{
  "head_dim": 32,
  "activation": "tanh_gelu",
  "norm_place": "pre",
  "init_std_down": 0.00441,
  "lr": 0.00283,
  "lr_head": 0.012,
  "final_lr_fraction": 0.03,
  "batch_tokens": [65536, 131072, 262144],
  "seq_len": 384,
  "doc_mask": true,
  "train_tokens": 501900000,
  "dataset": "wikipedia_en"
}
Each number is 128 + 24 x the weight over its row's rms, rounded and kept within 0 to 255. Layers, rows and columns count from 0. Numbers have three digits each. The size before them is the row's rms in percent of the matrix's.

# layer 4 MLP down, 320x1920, rms 0.0955, rows 27-53, columns 480-719
103:091140117105096084111108143087131162134136104108141119081155135094099149145149131142086125108102132131139128147106115153134122115175103108091122133142118118146099142103114135117145120138121115121104163111126130101188100102093116117120138123101127123144106102098144151117180190077147120141163180150150155132100125111122121088156167124177112133158085119090157098141122164087153161123167120138121136181134177155124112123096120144121155143138079160103110132149165119161160090131109111113116115100137145140119124090125147095111107140117143164092125116179146123101154174117077177143112155102139173098168137109156109083100117121125116129098106171118128135104123165113125118136135157135092110102142103141104118156127124114102121
105:144122119118155117119168099094164088153140120098158119189134089158089150166108171187138144169173110161146170118153158123141121157087135147094160078109188096085128123149123163099148110135150173163165151135158101125114159134097121115135140135113118125146134123174138096148141165147120140110105151089126101158119132151153104134115105063152187151124175152126114117130119133118057131091134122139096125121097180091138146126108126124156113153134099118145117127110131166140134116146082163156158161119122095131129108114105092138160133156159141138155105138159091153126079159109118130148120117113124131169139156082099110112135140155150141110094125175162133111146133106068108123089165159175141108068141114141118141135131145157153141
098:097134129096145138136138142105145141123132111097144129182115107135084155181129108094104092193135144155144129099163152098173153130171131090148113073180147140119112116108106119163097149113168062141111130144145163140141148120093115128116154116117140087122132149131112112145120124130161134110129136160122165120105143118093149105146112122098116111097158103148139123149121115102145132122112115139139152156158126188093147099095107114098143128104152091106095089125105118148152130101108098089129112141119144089179109113103117101094095128151086115115129144117116149138154175133169136153138124083120090118073153161116142110105087149153110087077096111089115112095141108168121148113130125098127072118101123148112119130139135150180154
100:052154118099141081151153118091089142110093132122099089130122149117148115136151122111161095094131129129153127149130140129062170135133120139126138110141139131127120097113135137101086121149130106104136112143136073164126105149156133080137124117112131138123127128117095108148105099103122117100097127134166148103143153157104134134146145146146166117119133123115091118088141153106174098137125135064151092108111116139132133096090140134143169166074134125104110119163164119125075134137134090109166099162128133137090122119136130165127122142169103137094162130142134115136139115119150089106094138140112163110107119099118118121145116078122117111147150119134131093133115110108118101144121138163122070099151119162136099130137159131105137
105:099088155086096117147130115135136142098133108117116130103102111124145130153143114096148160101102128123131127129132115124073125134146104126155133109125132215158111153125145105104115110125142094149121086168133114142176122157167115132144098113139176121115127082141134151105108145184121129110137109102161133139140111126139125094174102086098132113122096123135116148146154145088149111152120131120119104127169138095157097157143123121142102107146091121189145121112127086122061154144115130140131130072150110139161117123102150136135159145131123070160114113144161165138102117109127070152108111137100110145078158154109123144134143085153109135155153135145097123145149139050110142120123150094162117128132106178072180133151099140165054
105:138107121127135142122117140138134113120079123132135144157146125131110104121154142108112128158164138140131130141132129095136089131121156120095097137094119141119188127151083135107174139139127098134180124172109110096133123150131137127106146129109148125141129092123140085121083147152108122169143094108127144166115110133107135154077142112153157145080133132133106152113157155104139149162122112128131112087173119115108172132127092173095134147125124140133106126120137115167132105122116119136069126133141076136100197120126115165139126145091095109095106070144127106137126112112128133093156150101154100105119113156127121121121067127107133093114125098144121113126082121167104128129157168075110128123091128144147173116129146128148081
099:125129128153126113130174161127140142132133135153109118136104096112137156139156129122149105156095110101151160136056145167119104127141126160105094128147119146128129092126159080153112150096180121068164127154147151119071103095129126157147126148130144113167164107123113134142082110138134140131149100185111095131128072151112166108123120132128131126156144127099177137143141136123124137135079105096166149129135171101161160118126097089180145163155131123132111126136095153142125147131118104133141148109124170119141121187145091157127136130130155139108117134138113148084118085134111113116160129115080106106176139111129089124117171171091118157155149119125087212114118122127140122129133144154144124131123152131120085173088126121161149
099:111145119125121100130109135148140104132121091178122150098115103101080094116129133084080111118161122096101145152130150098113105114128138139141170155080138148140155115119130145146147136097152186153146133124107165176066185122175145131134138107113157140144170055191138119144162129119130131113126165136091065110129115130114110119103146148138142128113139135127099149100126139145123090121095111125150122125102127131167116147167138141137129090144097131092113144101128089115104110149149124139133141133163129121142139123147125156191124090163139107111097147115107122134149079143143167149150151158119107159152143120160160172100100100161128143136122120151050138167118068167116118143130096117139109148161135134155126125137133166186144
101:123140169190120056147088119170143126097117105197123142130072118138146085114127168146114098138091120180106140114102110117168123148148111114076114107159131144138134142134117152138143100147086129126116154124126064125120128164119119109118094113154109050124129123143103134129126143087127097153154113129116103093122115132125118151137118129076092114116166130097135093193112150138141130096156132104151130118126138121132110132121159151144105102150171154137108135114127144118155109135165149126144120134109149144124126126079186122070123099132124103150158151136153098123129142160123142099124139119153149121129102127127110163146162129088095168108144161093152134103105174104126116145136158109177122107133088123108114124130139158123158
098:129146123110170123158174146184115106130124119104088088136160124139119138111164162103083113114123162109107106177165124116136104143141098161112122116060124133110126084100128102111131116125146124127108188121130113157152116127129094102150072164146122105109161110151132090125125147121131121150083114127123114105094106121129110148120114166150165107134091090115147107128130074116185124161114088149135125113114128113103166127112127126114150192134132138102124086128127142115145155082131148091131114083088126117132109160130163157161154129162120171087124135083124149151140121141137106102123161138138148100182096178059144122170114103096078115126119166136135088085117122137138111171134157106099106142158139119127119107146149141115157
099:138118149157097135121129085086100137136159166110129111085094118143167137134154174099135108138118111132128107124113133106179133069161114112113154117095138112139089154138134126133171093116090107144130166126155144138134095134123136124127103161102131124125101157116136137136083080098126122079126098136112158073144118110139138139124094128148106137120154121183117136150128103100115119096117096105137157117127113145132101117176150148101112113102112134135128122147102105157111153110128169100124152137086153143143119093106073102143125122098114113099085135101119090116131120100160114142151110091181166138140140094149129153105146159090135102123127097142110142168110147120108136163132145157140130103085069139119163149143148131150131
101:179171145097125122152117143151122153142086126110166132131147081118117110121109127102099163109130144150119118120128120123139155156124139137142078150097085171103067135132082120099141108102102180138123140132103116076140144154157140095127108157165156110107116132101118115142105135119167140113108126109140142157134149079148088153099108090142126121161154136115071158137123169110131136119104124110166093131123149152125093137103135149114129068118109145106128166098103147162127148075110086183135088132119136151137164157138113174095139129119095118125157117148145112138136165130083140135108156122131107180150114174130099126117053140117151128146117157101109178153119095143123108148108118140121138089129099076153139084136121129130143
098:099133114078074138126118176099116126116112157132107170149164155141107111113144152142123114137132146148110124156104166168119153085159126140069112089131158157136153151156102107060076139173091145141113175162091170114118135131128154088130101139122103167130149109099094126150111092115122121097138095117122144148083109115111182155081119103152126162147108155104126094146101157107092129129101105116125099120140142135114160118165163126141116071143127116153143118136151134129112139096113132136130146151134118140111109084168146093102121109120111113114126123106108095117132122122105140103168077132130119125127173126140125094123140137155126102159107088137131113107129147097118106103148109142131126159147108131099123098089163148180140
102:155180122140123107176106099140105076125145081135130118138174114114129167125117085116144123111114108102124132140133115153065158142124095118132096117158154148112074116135152146169141133115127113179137116149102103159105136125070106122117138137113140151163163165143142114140189112128106101139133135086113141150147148102140098101080108158104094124118106134142150157121142108134115144130127099135125175115164165124107139120135114080112116105105169148103116170080158147132085111121129136115117115119129144151122123132120111143136150113113146098130088153094139134152114122110130125152153139137160132152114106164157131137138148114130155151129132071149115120143123093102104166137135117088132136130136172109125154111078125106134124
098:146098116135138122117112123146124126192163125134112131128138130135104143146174178081115095089148120071106115155138132109118106114144142155125158137136118124145133126122126130132157140142185100131083137126133144145106095118117173131149152172089092141148122138117135122134113097129154109187116115091131118122138115111109144157154141149107113140169142163136206131139144069137132149152135110129111121068105115165069117098124113109112163126109159104137112092129103108141128110125171102103106105117092110146132123092145096140186145078136099136142150100125136103111110110187115110139119075134102143121144135094134178119134118067147156092096078123097155139116152137109087136121137136119134137111138165147144122144163133098134125
100:115124130126157092149101151115093094145135137148139152125140117148105109099154118130124132108135098096135106154131083135097170121130116127133156122126137131148142104125130133145128121117159102083087192167101119120121146066127175131142125115093131163129114110118126075107100135127120131078094120171155138127104131138113149105146090133140143128147137113154151112118099093165121129116142124092106185096145135146137093112141099109145152086109090160135124120167123164093154116079117093162153122110139099116147153163139130127193130138133123097129129119121141104128159105097114117132142116127159110094115158156097116176146154120138125125140116149099135073117142142146117105111138165132143121143139150157137121149100158114123123
098:133188119162127100175143159133128145106099118094137145150153161127138142078137114144151154124137177061131140175145123162131167103142145148148087090170108135114215127109124143104109102109110182142127169181067104142130123113144118109113093110110111131124104126140167167157151115136124121104086121139099134121176135151128100126148159130116128132107146138155147131099131191115130120086127157114106145155134098064139134178141107158137127126124100096155126186149133120105102137135155159111155151172168158131177121150123130146119111137130153172165104109126126127117144106139099131125097085094093126123159173126111171088135125122125131111144128137140145093122141084132093132130100145206130129128121140068143139129136132091132160
098:134103152102121106182102170120129118146116115127111138130100131115069092150127111093090155122129125100088134130109099122159112119135165114142159113088113109159128141120135128125113124143164126139089113132104088174180128161181079040121167124099134162150101139088114130122097188146126147130092146113105128140132110150151129132121106172075124121175149160089152118107133154115116168137109154139148150110158105149114117104093122133124114164132097115147115122122115103159120107128100105108104106145165119166119140077154159110148136146112089129141140099131144137106113133145123103139134103143147115156145122165145129132124128160112094114162145138107144141087146158147100147102141166087143146159137075097100162092117126148113092
102:143138088105153146123130150116114154114120046136114107138141111169144136133096116156115155164135132155121143107119144133120107138097133126161138147126113082159132133099122168127097118090127112132164107162114128122182157124151163092147110103119135132105130134104130177144126115121135157151107136083151148114111098123131133165119153146145137119126111132152097138098126112129129168100102169096107118119112142157154121088143131132145143116141110164134163142129145139123081137122166122113140115114122150148103091123164127147111123162099102133142128085104102126111168149137107087153108126127101126114077099123148130158134114146120095117125138132156145129108083056156095152155136168135083142168127107109101152151115119117092111
101:146149128112106117115122106115136133111151132074124160124143123099161125141154130132099142126141145126106094142125133134135135123164127126155096103133115149128179149137165117168170160100093108154133150175106132107189154118110146127146128125116169135167113135097146120129144098141074162126149124148103145125104133137119114144100131146088168178108139143129165136115081105138117149174090120134147141149158156130168146129115153124126147080126113134125132100119161134157136089111117080098133147113155132112153169152159107128184150129113109098126110171109134119141136145128137109145128147110106101168163094132124139127148127137128147192115127123148134131107077191080135184103127091139125146106147121108138130149110139111076164
099:119072122145081147110129131136149138143097108167078139150110148089160107144101145103164110165118118151124099145148164129110165127055132129127110147124116112140172134162136157078149123160137160117131116150145151143096103161097135125132134096120128111139139115135171123088117132110138094146097108115113130141140141125150112173123121136140155136132107150131135132136117101101098125140090138127117131132141126153113135166149157155151152131148123135135124212139147171124120127163152163145099175081115130111129083176129110124151132135112102157147142156088146111092140098142123129118130130139152149136134130133121121134128129102116136107155133132142132118150141079131120094092155131116145196150134119150134106144126138139125097
100:073105131099110113113133130137137135134111124176141131185160113158145095100134098122087130152126097098155144148086109100142152136161142125128142122133104145152107085114104145103080077127117109152157146152149099135139108127150150120130172120135160092131146099148077134092128165154174148144141159111144121106121123123150141146131139150124121149121179148128173125147117120148165090129110129074181093109150144115110132099127113136139085151167169139154158114137109142133108093131071149122137142166129091152101126108128132134142108159076159141129124129145152122130121095096121141130136127110173077127101067127092112155126164118083135101121114122140141113181145091081128139177115108129141178163193117101132143152120172136167111
100:163110126091137138123096092124130145120106103151163140153134100146135153122158134122111112148120145125142122148095131139092106129146139089131130146181139133124066095189079113119167111099141129146144112130119128143179115117104161106151129138132085121139131159144124119129110110108165124098131100144134154133160105145073163162097135124143163121143136145138107163131118118159109132109140119123134126120126137115056102106175093084119142157136126135151116142139146134110143108122115149132128115114149125126155181148118134165161119128138119118134138134133142122082108101143140112104114141136101100104132143136121107121143149156124140108156132145148126122123154137132142140134159138142099094165128132110101104139177101092145107
102:138134087122157157170130164157101139139098116091127106105111143109149110140111137097158135117143124122112114152139144099151146137079148148120126121098124148130107092104098135107133085132125143129085158091113139149109123125077108072126112136149143124103074108148168168129143124101147093141132125095147130121096158124132097137107128115131117127148137115143156151132119126156162079165178158105157141120116110120116151117123107125121143104133120143112124119187148121112136111087185140132114093132140118128110147115095155140161075129103126123099133142127129090157173176123143110147099092165130125148164094131129144119105073176095127097123138126148156151132092099127140081135120099128118138133103103178159128094130106149147161
097:140169114126124160149079148120121147118162131161127157152145143123113140123088140102136130125131157094107100142122116146127161116138114186135126113123137137138157134148133128122132126108141127129078185142126084107131123094167143178151097122177125121152134090129137151122139142127093123134109173072128100130127149129156141160119127151141128115136103134120133140151111156099157145132171133117098156133138114153172159139146135122126104113147103119113134143155102143078124139134091139119157107153192118177113119102113114133083135144145109083139135124131105132099104129118141091137120137144136149134139163118214170127107123164104146110159127147100138168153102117155092170124133130155127120135138138125139133113131173105082130
104:137162157176121149138087106164135067138155118132102144158099128095104134151144152129076147154137114096151133128126133131146151090134154090133129118128137124127158102140110139099113156173137111148120144126084127145107092128134163118111142147115119105131129135098140099129122151140136154124145123138145118132084096124097170126125110155093125127100143137086119174135083120080140100129172104138145076121100086119108128148128140102149099123134141153144137118148115119119119132121123114106111125104138111130137166156108163095136137118109152152120124132089130133154117109120152135150135140142121092119176169093129119166181127111097145175120108127174114116143136114158120140143124141157158098124097107091131131181139151100147133
098:151114148105168153120114167137127158107134143153137115127109126150115125129082143137100137128137110106105153182146138142111097124095109171119142166110080132117125134150122177116122132145136102079127118087117159107121127104138111118149136101116182125149178118160150159103106145136168089143123127104086125112088116144101136149147147125170104118129130124112162161136148159133129120086118154115080087138089112165140111155120150186137126159084123107144180132135136138121154129105140137132128128168091059128124095089147125124114139089120155116106103159144167076083135148162174157111147102116162151122141152166174111114117133121157073151159143121126130158123095173164111127118147135107106122124149098123155168110108130131110112